config.toml
vocab_size = 8192
parallel_block = false
init_std_up = 0.0265
Each number is 128 + 32 x the weight over its row's rms, rounded and kept within 0 to 255. Layers, rows and columns count from 0. Numbers have three digits each. The size before them is the row's rms in percent of the matrix's.

# layer 7 attention output (transposed), 256x128, rms 0.297, rows 13-31,45-63,77-95,109-127,141-159,172-191,204-223,236-255, columns 0-63
093:133034211071096148086119150106113102123082118116144108136121101133097154095127138100175164138071116094143059118146105140098152135151142151120145129053122114119190113098084137108056078104143174
095:166135107131147146082176081124114089156080101145138134093149087125099182121178159104127113133168107124147095144171146096090137174131114165113127114164141162134164139177143099162039164092142110
108:116159149171144114101135117165098098119075110104158110157198097158094106114137115090161123158121121145137140170089110099159093151147147145163094154176150136124074146064085189129085148153122147
103:116087113129128176140134104108112132151179119160166148151129101096151159144072120147129097089124085132141159186158040059184136130115110121130122071179147179153174131118172090131126091171112152
102:085156114092175125088162108140140154103098147139159118153101092118116103092112126098095090117136131108093163166115097091090148054147130082141085144111097116167162118158076181083168117129126163
093:145125101122119135137161177206127154126119088159146149102144181146145173058129080112117165185120123161121136163133134111139107157090112095169128181144140078112111094103160123164111158127138122
088:153136099116124125147163131140148126197152120117132064132103149180117157136153088095135109063089126122116101092133204128189139156191118098198101063130123141174135154115135130102100118095099091
096:120173152077059074115136131095179106146160126086139126155085137132111159131128159123132120101115123142113129200147138098157115037151091150122112144160089112133137061154160169103161074117121057
100:133118183130094127102117130153123127171132091201097126132109143141138158117142211124111138151153123112083147143107142148160165126109151142199163077136084151141175099103102086163131153131101106
104:064120119204115104234142133116128155128100189171085167099127103178091171111160118096162121162121072109144147102063157148061167127067108117138138147146166116093123123118092098168138146190171150
091:114105117142160122124145089148126112174110159063134152085134132112216125187215156130142112198159132168108106103119112147150162103101131074095120046132128150114141089130130159126123103172141121
094:169114148135122124142156088127146084146127125139121143142057188112158116146128088089104132088166135139053110138088064119201079164179096132166097163142140165130121060181079147128083136133087152
094:165160106177240116118157082136109080107099156093175113103081172163062131110111101160164109148125149134120140084148086159139135119178190136198114065155106094140111132119102134115094143105142066
094:147137158127103116089151092166135127159171117171137116150155111119151181114132130161166113102122173145139102159114143125082140134121127111102088114144117086102134141100095135134118123150119179
084:046095081142162126154164113137101084142105088137117095121168084126127068075165122150113128086095145148174131135182084084142118133138111131109166111120107126151119120130122138109119104160118123
087:131108172121097096040163147068084117093142095136067121130080129146098142090163150104125141101157120131159064079095184083144142042143107083166114128163132150132124079126113174119209145121145128
092:116118073126174145112193150196167090181160146119115106099127139132167111100136121081175149115159118137115161105130170183133069137127103160140076134141140165142125126163185112213087149133123105
087:145045112163102162086121140116154159109145158134112109109120106090135153114143134188120119145116100093126117125097116071122115136079122159136102079092132069093125173183019125140134099120148123
106:129131114134185119127138109151149106154140113146122107102141168205128109165121107154098130152173188142181160147155101109078135102157131166142151116154045154145098044087103162125154110135063155
130:135188077182123105177171091139096137091189136127111118064107103186140119184149138162078103094107114186138185113119066123141038140140125048167098142140102158139073171158169147141168170132123131
143:176100108131125116161115173173136144123168134137117132152094101125161114139068107143103169145092122072081134198144152170135128095128160133165156118096116077151109149122124138076176088182168121
138:105046116146077123143097169092105139122147146097178119133098148151211174111162135148112150074139116105128137067111100145087132073181146052125139098123081095135184133164162095153135108138148134
135:129168163129162084105108116141187150094160166104127117127110129177130124100158180143131088126148123094166121113085130161107156149132148141134124112108119130115051102109098137090121177131117145
127:131100148219112088156067124091120119195189140100110144099151130110182119160126081172136179096105182151154062140110114168171108136084117181141141116097129135118080147120214139155082108160117104
132:091158129224089143109125078105106153088160125164140154136110132081112112191104157090160090116124135102159112124122159154166133135168147154092141134113117123117107171161145170129158095082131131
122:082107171127154132099115139119144167134123130176127151104110158075074136121112113105124130135154152126130092145089128092104135145052140181057163163142160148078124110160138119122157106182086129
143:100135184207183127107169134135107138095090119143160153167162134104104079166136159132143165133116141139112105060113134148146141214126136104154133135118139156147146151094137075168072159157133199
127:051148122099140141157154124077202144116135101135139147136107126146100117111122055132159116085116084111092113076121145142103128089108096108077113160072194109192090158141184157093148130088126164
125:156125182112158161091127146143087059111116101122165071110191187082116100134087136164116093115159131162134112179194137120201133126117118121176110131090139113153144153140150146103165119106084123
135:121198118126132169147135123083095146059162112066157151148187118204106115097088142192160124107087125064162104132145094092129125106120184096120148202148129136110167140144099133126148168135106136
129:104119134101113114089084133088071126152172110103125138100111119137130129095111183166140078170144171065167086164162121107147160068073115189098157127100157179081157207110161129116158159127140076
117:069090128029066135126141165176139171130157151111079117125119103146165119121136191045119133092143143043116123161137138099119106151117143100125148138177151199128153091103102130156127093138121124
121:188117126116147149124113187103146148111199116101091103091150141189181147155103110136114136124147142122181147123168142169117122107132105211128104127155182131145079072122153133118091050130127092
137:154180159093100101120159190091155180066156126171143120134128148135098164149141137086136109176152115092075108134106142171133082086140154106138097137153137114105155134125158081104129165105159164
131:168157155049150145206116116158156149127092167146142151126161156092176135186118148162144130122084162165113165203184138177122139151093163160099144136120155121132135191143157111113077113144093126
135:133160102118095101142152117050086149123151120147117120140122122146040117199170101153130162139131126108121156100088095071068153133193164184104113118090122089104161109086072142099180114086169110
137:103183194144123132180188146103110161154118160115128133120152148203101114104152072103068073148132093099147107145120080153154170130117136122128200174153124191122170115104196119183103095151091117
134:121121112146113086120171141082142197080101137121130133118133139068084153118113084086151109090131113110070140141118094136170041150065142075114056168104131126114166240134180110145139114142112179
074:178114188078166149096148117180114147123077135140146097151172128154130117136137094067190142147129135089103081037128142105124112113108148112101190094160147116129125076086076101156097101134125099
088:114099139088159198131137134136110127140075146139116119113144164119133151182153162169168119089114106202135151054107111135089149129158131137137143133119136115158110143031107119132100182116108153
070:184177141127114166146148055122127107122143137141132156158091091102069085117052158125125104201114139089099175108158098144128154139042076174162111172143144177098093129064075135135088169114123115
087:140151101134089144112152146143154152119083032162101165135162104109090111077101093130041170150116156138092119090146147126165063139118145112108148133156146076144172117156079127133159153105153055
090:121116200156146160163184136181123143158110149135179132144084134119138169148174170130199111176144118107127109146142076111137175085134148132142129191137169159089113090174108104160144149094130159
075:196129175082140133150074125141129169146176111162129157135128158131132143117179096124068206119172156141082175157118136149127145125213113166081085153140136134118169050182125122136139141151101108
076:178126169072090145148148150091057064109119096096114183135093106167176153162147117110107156144162145098104184116151090226131157125130143098138052110149099123185163140164084101148075096087152128
081:165123163121130132160100110138137098166154108193088108116130090097150128144099132091120044135080125114109145097083085132103142068131129098156079144145133094133127118089112156095155151111147135
072:135130111179129115066181121121145133132101158119086066201153164086116165078131159134066113144117145178099157172102129119161135139088182119158180140092087132106150151128065144090097130155152121
083:103159108126115105122107121139190136249101164093150096134074101135138156109111142116143124138073143148177080147142113071148082114079101165105126120149093170083069140150132077088083120145150164
086:130112134133162062104097131145183135147120158189141084094142145131161200139103132064153122101204097149182083114111211157091154135153110135149099125080093108157115152067109148145126112113158124
078:074136061190140123147148111137108114143119125104156090171123153132108138127173079096112145091112095155141155114107180090149119129213118119151140080127144143132144104036109141119148102120138173
087:137187147184146137123101128107102118142119152119165169166139140110173148123108147171189097162104139172128121136094077129195133118064147141107132137051125151050131132221146140091140120147148126
075:130120154107128095176123093113107102125077113104143153153144081085106100105160190104137100142107089136026096099134090102098076149132105079135170182141088109100162195132112162124133176120124207
079:141116172113110083142107068215143158139113130131138152128113104107143089134083085189127138095170190099124118143146136090109136142098075132121124116160130154128133049158111105150114064175133091
082:150155117163142147064116159167122126174149171136141115158110075165131070133099143130130125132163177157080099132089161088126092140111149113109110114143120156089130062177144133151095088112072162
088:100148117133170216146108183180139123129174144121126122101114090119171137142114147078141089200103111127174134148105101119153091149100118082138161136147157167078108179146124101111045126173094194
082:129159126145147145147143099088135149161131083137147078131142153122137134157131139124182165161096173192092153100134175118093079094205136111139124108143145108130067195177113120175143149119148150
081:144131098129110140178079092166142087102102135103110125111135083189174093130127180181166128146137155146162148150144155122117163162150156103073160117118121125151113150086133141148119196074129120
128:102206094164110111161131108140114136125179134141142151080080169131139095149102171166034109108154135154153200175103150131144109152146103115135125117152083135155102193134183126139200196167117095
135:163120122115143073129123155120116172135203144143132120187089116131174060069088072133099151138123118101130129123123101152130125093104153100166087117109149074123126129101109151160188092147111178
130:098091114117106097126106165114161104115140178128102159070106169159168155135111144172158166079131139090140124077125138166086122088143131065102164081064102070135185108120159088167147091122131157
130:161163116138170023083110145110122131102090154105107106140054190160155087105174123093113110152107149106183081127130150132076132138109172104129115154131108116105098107139155136112113181121124153
130:125109151156075112157073112100074077134194141110094148118163141106107126175107104158150156092120168098134129158132123188159095166119098129122142088143127115095134127067153119109102122111158019
130:109121166118146150071141104050128124130112159127094099146142094119151104206141194160158085115156141103142108116155130127105116104120167123077181093134103121154112225149133135108131105114158129
143:116133204142100148084139128141104123095129179154138167098135128105114103126116169115145137180123150153124151091090079103130130114069123134063178146101150132054090068154160114127118107172177180
128:101105107147185148147131148148095167104102127115117122130153148108170075141149139141107149128156144125163103040140131118128126182101189134140174121115176179144154165123075075151104202200061184
132:103113118108137109162087154094132153086132134076130163109075113138111098152137098137152117079133159156132084134175080124067105113179076077048084158130173100158119143105179160116175093127129169
135:173155166076147139038164113136090141072147094126152125089150161103115088150093129143095138089151201143088180149169110145153108158150134102113127154095094129198139130107152180100138084081094090
126:161131114120096191162110166127099172086151106184137081174157133136082106074073125159123121110123130084168143154137115118075117112140141175155136138144120127094116174160122076088156161122092086
129:118143111140162136088113159149146161085106128078110134103139085133123100128139155158116090154097160144189084125178189133081160088069175151094144145104139111110153176114188149133147165130153091
144:121109206079052125132113128126129137108169120169085108115101054128177108149137183107106184089162102076102127165153163098096124129118092114063115175137153141157138121099139096156105133123071178
132:134093091149110151153112150101147117121164122149126100105090115155131082144103094094107142164138136104127181116129137144219135132086123174129136110136163134144110046177134135108143079150157097
133:182154171127126175103117149104153123121150183166117142161110173158124214186109120097149088189150107101071085119068161151121104115164149107155129148120128131064100180130141141144168163138166145
136:170101147089139154191106089174168143136104132128140093151141129095183168154093131130126124133136112110124190174153059137110145188147160182102146165067128128110137208109174113147052107140103108
136:117133148142055064175107115066073169143097090091121146174148134171088091153117116179119144145080139103146107144116154069129187128139142105116130130110116092163150086094089147080175102115128125
144:154190124088140142113088135147125150111111101094125148174080103160097088160119087061105100108183141115146116141137154179149166135136140111084186170138138169162189041075223112124101144127126116
133:089151118091125117110102160070103163093138140110112158180109109071108122066112146084164145091099066133083117100145149136165090143091097093150075166105153138131155183133146132107130114176213138
088:102126084166120120103091143044123105117141141115114130128102134110107152070095093102170117085198136135117102151150167144073202113134151151154133163175177131107117121166161063108156084103127178
082:093137140130135104152121143152126117113089143077184075151106161112130155130162166112137142141188111162145142083120126158153093156156035123123128151106074103098172156186113114109117165086044092
096:131196160108177162127237106168149133108162104194062153116146137110113146131075125106077113122126150163105099182184140114180180155069125198082100104137170124122163120168149080120147178108111104
087:153110120147085111168155175127072121162074168137118141126142102118099130145119106119200169144139121165101135124102179125104145110158105156172136220109141143137143136176113094154132127108157150
085:156138089093094157141138146124157133108084092146114117106097076186092101067104111075151107134145085115088163065126148133143131174099128128131143093159110121111139128084047084155129127068103129
089:167142119048147126111139134073144116127074149072129090146176094218094134087140087130111128137156115177081116201101075114084132141061148090195151070099103158132153138100111113079121121130110093
083:158117072148110069144164132180137146118126143136141077191165077142151142092131144213135122139091113129171149127167145162127127118142100086125132117163115061135158135031090124138110106145063147
095:181084146067124186151121116122147130141165167113063133069145130170129152099138136090101115122097103087120178164170174122061102154100128164121085107109114068131087124161099122127106088052155110
085:182109156131130115124099116183077068149163154088129111126172134095150131129107156124100142192100159104153149141194159109108139132171138173156078091160153147066128111116140110163100145144095125
091:142080085127091156138109124113110144158190180129070141126069124147142095145140146128119145124105123085130097094139152093101111133232181159133101128135146144148125134129119083132129150115136108
095:119119134080121093085132130093082041155085144184104118181082110063112071187129099096089139075123179184068129107096140124115087132144098180102106106122137130146067122155191151071168144108135153
084:166149108156086145108149144148181171108157129126156141083138136080217138163152107112068126119098085138140157117141139138154133166130163089115143077136097056107113067220129064143152079125098180
079:132171117154134150118131138074114122204102139121138143162202131103056162168137090168082093173101170188099126103120155135081102119127130131102151156134084073101086158133189097108137112125121107
091:114153123127159138148146125139127147122086141077112131162120124121084088125152115122079163140119134144132142127101153093159104191147180074131134100111046155102186128164158146128134149161168157
092:137142124161143107120128132126074111139112149109176115099091093135140047116099120153137161072118099166149170155139115097112207184079164143099104139076128128153112084105081169130112126129094115
088:044106053174114114089140173104137073133125124122163117132117161142139133104124097088152078146121121105142112120096059126112126101190107066128097153104137102146111109121105170146143126145195109
084:156101196134108066126087096140181146049131128127190154122091177094180119035153141128109081092125153144087063145150132158187137099090102094139161161141117160152116111092119111201118096150089127
093:150112090120138134079063142193153042150105094108152112129107115101182102110144122119160187148139121134118193103093148084106112113179093127128036094115114115136136118146081164050108103131162143
086:126134169137132152147157120149154108157110078137141128148107147123159138121098138137091112138037082088140129135134112108131173122211114167176178121174205115100110082226089118107105136114171086
076:166141133149131071137123101178146086108125122147136155115132107109124105117162130149123104130095128121082144104145106190088143110120168131101090101187101137133133152070047089152160074123158073
090:136165091152157142159140138164116156163168075165158138083097139096146086132145160105061127167158124135135150111085138145141094131178098107137102132170096119124111148156166143153194180162152027
081:193169146142170104146147135169123139163234119123091158142154095138174050072117090121103137154123141063142140108114126120102146072105160111171131132106180076106102159115140171117178074141086096
086:074076121134099102131123178113149130118116159108139136153088189146198195155147127176142174092165141082128157111111144175087122061137090103145188107075122111139164104119137072152160135125132137
087:133137155112138060108132137108147126068082124139092105125081183171145102119156158078093117120095133094139074112148074129092142129113144077129148117158080129113102117153127141098117158136157144
079:109105160193119127165126115100092096129193152106094158090152155157132129167107136178124117154111194140133117163131095186150057180114126193113099099135174172081102136154164117076110141163139081
087:113137119160127126110191142048136118129088124102118151174120085111142119183123169143137118102156147078175102109176154077142167108134150181092123140159106087084122163119130136129111097108166109
069:146115190129105174131135157127072134098174190144108122082142163073093110131170137117144130128186135179117153109078150098091132127130145170068178152116150115089110100116134091133138127155121130
082:086093115157187132161117136094094135115067125159108101188160108080142121147177131116158180112165135140184126064116145100118091187143175068182189142120192179139139161087130096139096152214085148
090:101112094121122153178111146113158124078120155148141132116094093151106102132122094158145140082125125147156069109129067115113103131138098056070068168107180095122102119119151174111186126143134122
074:163186127092156126085223127136144125092183057093188130133147187103097116086111068136142148130158157181064169136123150111154079167099153114119145104089131109166136152115152204129119079056097082
083:179168139142082166156127162160109161066129130140174171135114127144075101056072117161143105120110136077172108143155106112099094129112113156121116153123140146112168149133125085124129123157109110
092:094104155126167106104127100128097127136135150132104133087160085124135123117161132161135114170101140096137089131159126131085154097049128115136116172132139140139155168111208158112089130121135092
077:085095156097038134150133114151143163115146106139132136110100083118182109094123156098148158104157048118167135129118200078113152147152102141132117128142163195156114120213110127178149166156103160
083:174111080103095170123108161081160114129135121172123100111126144144119109149091100107135134143128124085126187099126136141146149143125133149109108116141173119137101098146153101085131076107133091
075:181107156120113178136067166106110131093150113164072134134082154172112246164082122084097118159159135114103087120118121150124118138155115115182140152130126115090140159098128117170171163133108176
082:144108176094135119206105086166179179143085122122127125159139099126150160127104118145125138129157157130122159175128092118152134149070133202158114129116152124105142202100174100136092087126141104
079:086121140130113114187130098087118156181131125127093103128161177127072145166093102143156141146076071122173165141115108040115185138167139119170141117081139097100133112139087154102153108036138137
069:151178108089151115154162155102115153135157150138117131158086124183108146155107120071118079127156145114120107155128129126162143125132154125104236152124150168135180083103181066160146151120145156
085:113122144082098135092111177080107130138169129099102156132172103088099150093122167079164169082142116145102127131131122177161124139069136136159062140095147159142142227102131136085107149160120124
094:078091103144087140187165162079100146162145087160149130129151139146102136141088107104126129167157158157142150167118134091159133156059098131149168095121185106144101078174161119103126170132129171
093:125079161103160133132114171112157129187082097127119104184158128037130176102152063110196115082146138085109173171138133108110208078098136155113117130118174100131162094094065133098128070113109140
092:077151143141068092135116078084145065134068122104130127093181167120111167151142162138157098105172160186115153148066147080134115127135085115103146120173078163077130082150121122117101113118141099
094:162151129111167151144107070114135143161100084132076091152136096098053075143142100093092092154102130174121110194132167104166154179115105176123098141142144187086068129194111176107139129101127087
110:082112154115108219137127104155108106172133098119151114093162092119140131193104087095145148179152110169108147123145176146140124074191076106140115128066145156137128155116094146162131068139124123
084:139173106065178181109148130152182145128071121104157144104107114172110137105116142088123157155072091091117177093173068049148087164131146098111135116132105126160156140126093114198128163123145150
093:157099092068147127220126136211098054151134168066128099122115113112131164057086105153118153092097097124099178141076123117147097117133065101199073139140145145131136060074136099079120154170100166
105:134139046121168107139096129136118099095103081135142104169163097158184121171149106123119120090141090110151089139169176142109120072220135110173076156144101147162135152084149155144119155108156132
099:125139096096064137127120132139154084142154121131111125057140140178159170107125064147149099146129097122149101185122114165133131089120112119077164104115091112109093109158188155120173090054185070
083:201166099099155104078126133164067136171143139151170129115147134075170136178123163114114130143110150105193185139137161164127123131140179174177132156181086131139142115103087087164093124148100137
092:103088147149129142199117124109166160121124138084070116171095118128182160157109133138117130133094104108155107088095081145109155088119137134152073139167091167078135071146136092126114175164145123
094:093137165124119098085151103129159125165091110164077148186071110068113157126173141154091134115169139169039168123120134165178107150140116135128127160140127123154101070097161127168072095102159106
095:143115112131094165156152136123127129083064131154126126142139139147082149127081109107107201093140102162090163100106062164120105180167099104148078126150092127219105074156078140163096120131139152
088:137127095222145112151110113130118124097099081141179137120207141121079153129128078164099065192103172165173092133091122166115122109142119140118110119066135109151112114121133142133154111114165153
099:072156116138128121112103119139095121072094145124128181126161165096091172089154123145099127140109085129123044104157133145107151128145143095131143112056084114143146170122167123178103187089139114
088:048108084124136128137075101125097120134117105017110122131126121118170101120147149142135130105081128122187144100165117105150149121103132152108125127147130103185144112144120132173139099078084114
095:075128077211147122109137171123090098103178119086116144087119110145069116102170117117135145158145094086173104086111124116141108100143078099163162103159106140177110075109060117097196163126126134
090:118127191121165103088089161174169093112113117140155163181119124117170136079094143098161111074083141144096053098164091181174077136122111079124136137176113167160118130109166132118081156153141162
094:119062103125121094126136094146134089134147155167079121120128144062157153119128192176154184130091129143131121133151149081116111172129101112181084117129086096102068165152079139060154130122099143
099:129114132141131179131134121148123112144123125167137122131126150178150117175148110186074116180069153120142080119124112138090200123165133171115195080145125148172101034149079097154109141066137072
073:146132137093144175091146190117131148103124123178098110174163168144084146136111094182084121109067115133162110082146176127198109175143124180123123151100131100135088090077214187128068105176147128
072:134117111121123142073158144139208157116076135106091170187169116138142120136116132146092108214108078129108055055103212120179148136107111174099152123099137117122138072135143158109044127132117135
075:076163146131085177090108091055152140088100119144119147091145122174048162147145121120158099110088157113128115097154156088166152157119156113094104148160145192123120095100141114144083116108170124
071:167180086108152099131086123084124152154138123115140144092167087068086105131181104104135102161123107150134113114129169098120067179175149131162130218188146163178085144097170197092120113137143155
078:112088117119118190173133116130114131082172146167153139144181120078109185156129162147166143141098164131115156124121146154153120164063117184078108122149122107153175140094206155133143075131121140
104:184129129066109112082130165104140136092109103194077095174188190101146165110164135129071125141150099146167111078126240109081148099195140113137134193114127138161105141085145170120091113133106206
072:118131077166135072124102139166163130173105136106115107110098164147105123110100106139140109091135136119173111038139087114133126097124121141115130101126134145079159108096098145130124133127106130
089:108138095145168144155168059133174141163125129036120140121094131157127138087092113096098129168145110145118154208123089074130110139110114138171156096101111126151126149141111133142167160099141078
064:140153090151089067109092101110105181141146098159170171108046138156075143096072100113106178120131143125083183164097137146159162103146069149137119132148128115146147156173052184100124109103142114
080:176134162172093138126145130164107121151103143093166137098145096166144113124108141106142131142142135094102155134076088084192110131100138171164202127178081147039122135182090089129115128120172045
070:147120089080114121087107166149158107101115114197114136189102093162132134129133117123171153147149092159129126131066129162129122087190098121114147091157162096096109147066127154105106135140111177
078:117084121114156125193115088167197121151150127050095127047112147163145124136150143097119120184055059138129189133164066126154142185119089127146163074122134151149144138144119120134115118112100148
074:155149172041159117150135101105132128120133129181091106158153113159071129168102137122201155101139134092100156099130199175079155178135151086090137122146159105145084140161106128127110102103161114
076:151121051125154135113160161086153108120158113149101135145089196168086129069144074115114160132134074166179157081139149126153130106193084137161135070134133095146137159039111131100115140141140129
098:102146156181170111132192080159118170171042145120171134146092145122159112116132151116149117099174153151152128204072099088087136053125086130150141156152166146111111177136094075156170160094096103
074:121097116119143099159136086105166103179074128087098174141173062090109119111167178099103182127156130145168183137158148128140153145100123155125107116141141169161119140074168171092109141163142125
083:146116138104072098106139102067098115089141106155115148111174131142042112110137091133110150116101089137148091067168189159131124148113115124126073079165104113156144098098102115112169151103182167
076:192086123080148224085149100124153112120122148162083123088155115103114181144103132125066145118192128135144173185138173187127127103110149199168104081119095120130093155164123086139108161095151139
067:105060119137196119143168134099103133114188163175171126090142134111144139153109237158156161087109168135148102152157089167124121098098148094119082143151129101105079163112147142133131133118157114
064:153108169117101125133083111183163098200166146136145127101107153118200106186155143140072134129184167129138135088067205157102129100156118102101164149101126089091131083134161145135140098134143125
# layer 7 attention value, 32x128, rms 0.378, rows 13-31, columns 0-63
096:143117199152202178108148112158184077124144114154135229121154129077096085093179155129109121149155160095135131114117169204125133127107162168159116098193115110123157134109124135152105135118138076
107:112149124123164137114133088127102161154157046100120038068186108157113084135092097099161142151159188117121067117131094110079189162148123150123133155131165109076093111128127115074111124147163095
107:106111089135135077065170102129153178121111083130169153162205106121132135145108102149167188112138050142122123172148113134128127120093167102135107176094112118159107118147104119125126169140085179
107:150059105176070148132143125164073105136125047146167145125139123094132149139091126107151064107128136130140116172080128080159114135074111094191107104128115107064137144120160136156145125147120121
096:126137092039031107123078045140137149125112126144151133179159137104099120134143133143173126201165131137094138080115121133126123116113136146159064157159176151094133123137112146156136153159169192
100:147090162128111078133150168088132159159129068120158113130161095152163164107080104134112119121141103095168139097164168083148130114115137127073129121137106144117150104125052101124127182048175081
095:128118088105109152181129114085114099092136172128185043123057123126142141138138132183132077125162147148104086096116113134100021170112064149096144117112118145160128139153073177107137163117168132
100:100094100083128066124151192171107176114164145187131128149067126177121152056145089192157162099144108104066136147091130101115147099112080137112149110103150143090123147095163091089173140192110093
101:111133108115102175090136081124186111147101110141116131097109162164138149148094156133140175133125115153082145142101159075127129181085121132190164146081119084127159107151142101071151148177143073
099:137132114074171103118068168104152180155066151145145143120155079135152119141158128112175105138173138138140112128076196122132166107082138094139142171153178090150088060122145117134105113167128120
095:173098078137159112161165130147086138080140071117169179076073142131126152101146135096149101171146119095064132191131168146155151133129121088151119109137103171107141098143109186113030090167086079
099:179153145149118063141161074136168160094101130186129007111107129161093167124103112123176170188156098150163122069125129135105136110164169127201107131164156130169074117108131099117108134184115093
096:146088153158145031084154125185154052094146133109178114078124139098087171170128072158112118102069130178117082114138129163083122165138171178100098126086084118162124114149148113134126101189153169
103:082147141118171144143126050095109083098105160139156131125135121126122103168084139145153117149157192135053112135156175092109134089125072115147121131160174098115199136118031088129173140126126122
096:133108108139162153110142094163121101180072127076105145135148155088137149151147104132123120124148084199132109082149137109083135195080089084131186128144088139138068123106166111176150127153056103
103:132094122046128123133078111132123153166112148115059096122076130159100122143155143139103104109123115100112103064111142167115140054127156116138115055106144150103165109123130141132191111124183179
097:130099135163133130191082046118144143145153190097098139063117113125113123131100114142076118150141117134144147156152108139142042110081173133112133130108134127112018131162150119091110139113089099
097:170165139148158101183105155125093136096126076149099098136168102167160139103102136184116143137115171157108173067084136142199156110117163187097116104139091149116138157119133132085106106108147174
100:153067113080143148160133191134176110099083076124205119135175084138094108119162155092151139081119139102185135093115083118099101155111129114120086165134127112150075133132138150121122101148127142
# layer 7 MLP gate, 512x128, rms 0.301, rows 0-13, columns 0-63
103:177103100139127092143138166149168122133103113090090138075159100169072127184136153094121120177128132067128105101104127129162106090100131106143171190143113162115143108157158103060116074167160085
097:125120122166170119155101120132136117078112134170186128099114092112138074166133152100189144187115177139103103143125093117158073039126162118123107106131136162131097175146166153115177165080132128
105:131158158169144161083175081112108126117116171093120127170119106140173125130169098146144110120176145114154123157142190135078103168082102120093105144151116078112115096148138126113118072181105158
106:104153113172144102122171092121161110110105148079150155255112100137130086132172134101094147097138078122117171089122161138092133102060115133130140130130127139099104126097159090060105127139126141
099:076140184119124128146174146110105102205084117167096083090162129101101134105134197157164153176062139141142131167111112183099143105100121079129088124097187070163095132186131102124133154128131144
099:112122161156118106114153167145125111133129148104030134118100193100160094101130099130117126134168114143095136090132161150116136087110134103120083121141131145136183098152166182144158094093182154
099:139126091170161119135097173128051091085202174126119134139142125100091128127110147172174122112108098115055163170076152084118156125180107107167148134117181106154186156158144151156136126057185174
104:141103182139179144177126126088112135130103153147142072121161098069114154062115067109145141137092150146125078139060145137154137126192182169090108073111135159148097083164126062138141112198102139
097:134165136030065145154154186131091154148146121111166122142176148099150108136181182195154160140123178111147152092091123180080092108126148125161146130169104132150019108168171110071104152149126093
094:107066112098124157095132122097097173108145086140122147121095114110090173122136114114178085119075126109066120130150076079113116167123088135117132118150112116107116146144122180151147056155130105
102:139169160071115167086129088138139128140129170161135142126107105167166121174104140048051100105117116124123090164116141116127048100117183143170144153126141143134084121121104111144083150108078104
112:180138114153136148164083089172115143057180115101068119045131069062172195138120107112172146117134106073113141116158112103088085070157123121114114112156161145127169101178126171091091115169149141
104:133157155084143066069160156141098110154081138075097159126118133155090146124155080074155080117190139107118160102168203104126140151088119138130125116132139148156137129127147130126121132078099114
108:157125119099089139139153115159134159103147066151109133151112122122144136151178140167143116128155110123152137112125115063104148179171151085093118094201201158118138063150215125155137105155111118
# layer 7 MLP up, 512x128, rms 0.308, rows 0-12, columns 0-63
099:136151134090106070015087086101066099156174156149120115195080096088135129111146133150172088105144123185121189174207121105122160165111156132080104185118160099113084152110083095145114053111075116
095:197105128178084113128110111119136186116092137126078144167135128127104090108166106110144086110165084189167185138092078154140162175171126139121104055146132128140139140106115142152125099147119099
104:209155155112147156099129146176095108092141160110098143111091066176170119105161177127144146141176165107171168160146129148130133131116082082152151143113111107159209134152166121072125111143149109
104:143099110116113084133043115116097135123123057146109122127137085114140138145112178117116149155150083098092139099076158175131069158164161124143178159158094147145137164181109130167182111079120098
092:151151099079176130162113161110126146206103121156123155126143185192130123150139138146154101154138119202114078118116129201095167168104116076081142100136144118122142122223094133149073205108153112
099:155106129093129092145178189172090138067057107071121120057110124124130141117106106159168161118129152175158151105180139158116097150151136133099107142143133114114189055104114164140164145093169198
099:136136097123075077083116129176154146146194110122090183155160125095121136197147101109176093152136137141174151091159175120124160093131109144092100097181063116092135181100091123153169053153124131
102:196212154116134197047104137080081094140126107165114132069110112132102137133188142198148117121047103163122129154127136139121109160140116164141146118148102138122147120125111146108111120105075118
102:097159093124149138178161170155155114133146135138152128119160127134093104128153111117078067088105178064102104151189168127112190078165101062156096095115106163118159166156108103126111148139084103
101:159128121073099170134094115133066125132179118100114147131143120164120152124097195041158105144096177118145144078075146131085172164144080148131151114122083179209123110111069126096120085137151151
102:120154106114114180085143112110127187165136246177094187105129089143196090117112102146108091098097130099096123198162127200113103051136165105169150166142131083130142142099128138117099122069131132
110:113134152109139124140128124083146133161118081161112178140116120113158164180147114141081146129154173135158164143095111111140194163085121120148138113081124096197142148130131079138104128191072090
083:117109151149121160144127139123130178154125146125131149172149124081130139087125118119105156200129083180158083176064062103153129166142168153144132174117107151082127149118162113114128104116143125
# layer 7 MLP down (transposed), 512x128, rms 0.3, rows 0-12, columns 0-63
107:131125133096118117098045120094092106143134130145144122131157121123189152099107116167168120085068166112102130103123145144087185140099159140111188072168165119116110073086102162107103187102087175
095:154100093114153078112163166114122138144162129113139077165091082085119135219049191148141084097076095135134152115091231145094083159095111119095113137069125172097155093138158152125141143153176149
107:171159171111068099120044119174153149143129084096198124133118128121113052192134179135137133180146122160098131133155143129138161118131135127122142143137148113101156109178122161089071119124142134
103:062106115148197112093167140089149108140115055110131102164110132085100122116102132150109122160103127148093142089099163074118162150165088123153073135134080156173112124133095133107116141172113150
097:128067102179092122148101105117156115255132095162124096104102123103156130068157106049103140156099158135149114154107105033134115117191100165145095137087130113119116135099128134140129123102108147
092:107117123164126085202125165084112129114100131105071119116143094189151131145123107145100171079079171171062117136105044135166088158098091199183163141146124111045115069118131128129165093119156136
104:124130148166117170115156183110150118168100109111165100133120153151156138150142133129064142146169132090139142165132144154163072133147147141154103146109151106170127104087148089132165172255112069
098:098110095126146108113138142123121170118207145190120123194110105138148117131135198136131117139124126193059142091141136121094068141116140104165169092172147146170103051140105141146092127072147148
101:130162191100131090162112153111053126129115164184165141122126085124158160103088124149106142109108133136118103155123070097088087098082108130097088136149117189124164085141036111063129104115152082
095:126221131117146178057114088155120105146112156226152162176112133141123081093117158145126103151105128099192071142133143080152137102133188071136133157102131112115170049096096115108117195134073129
105:112072145078125091138129177134114094142097085107153122122156211145088126112170167138133139099121130104162108086156096145149129124087129115112074114186098150065101223109130092197139102119127092
124:105103136123149123114139134140144134153103124128159108149146116131128107138203181164093145135143170113131178154136123141103159124168119135150144136104184111154129102140116135199113127123136140
094:151153126110114083083107134120129109164113123137152140131148135148077154102181107091174081127125159077113156063154250096117154146081103145140099134123159171156161153150144086174106179060136149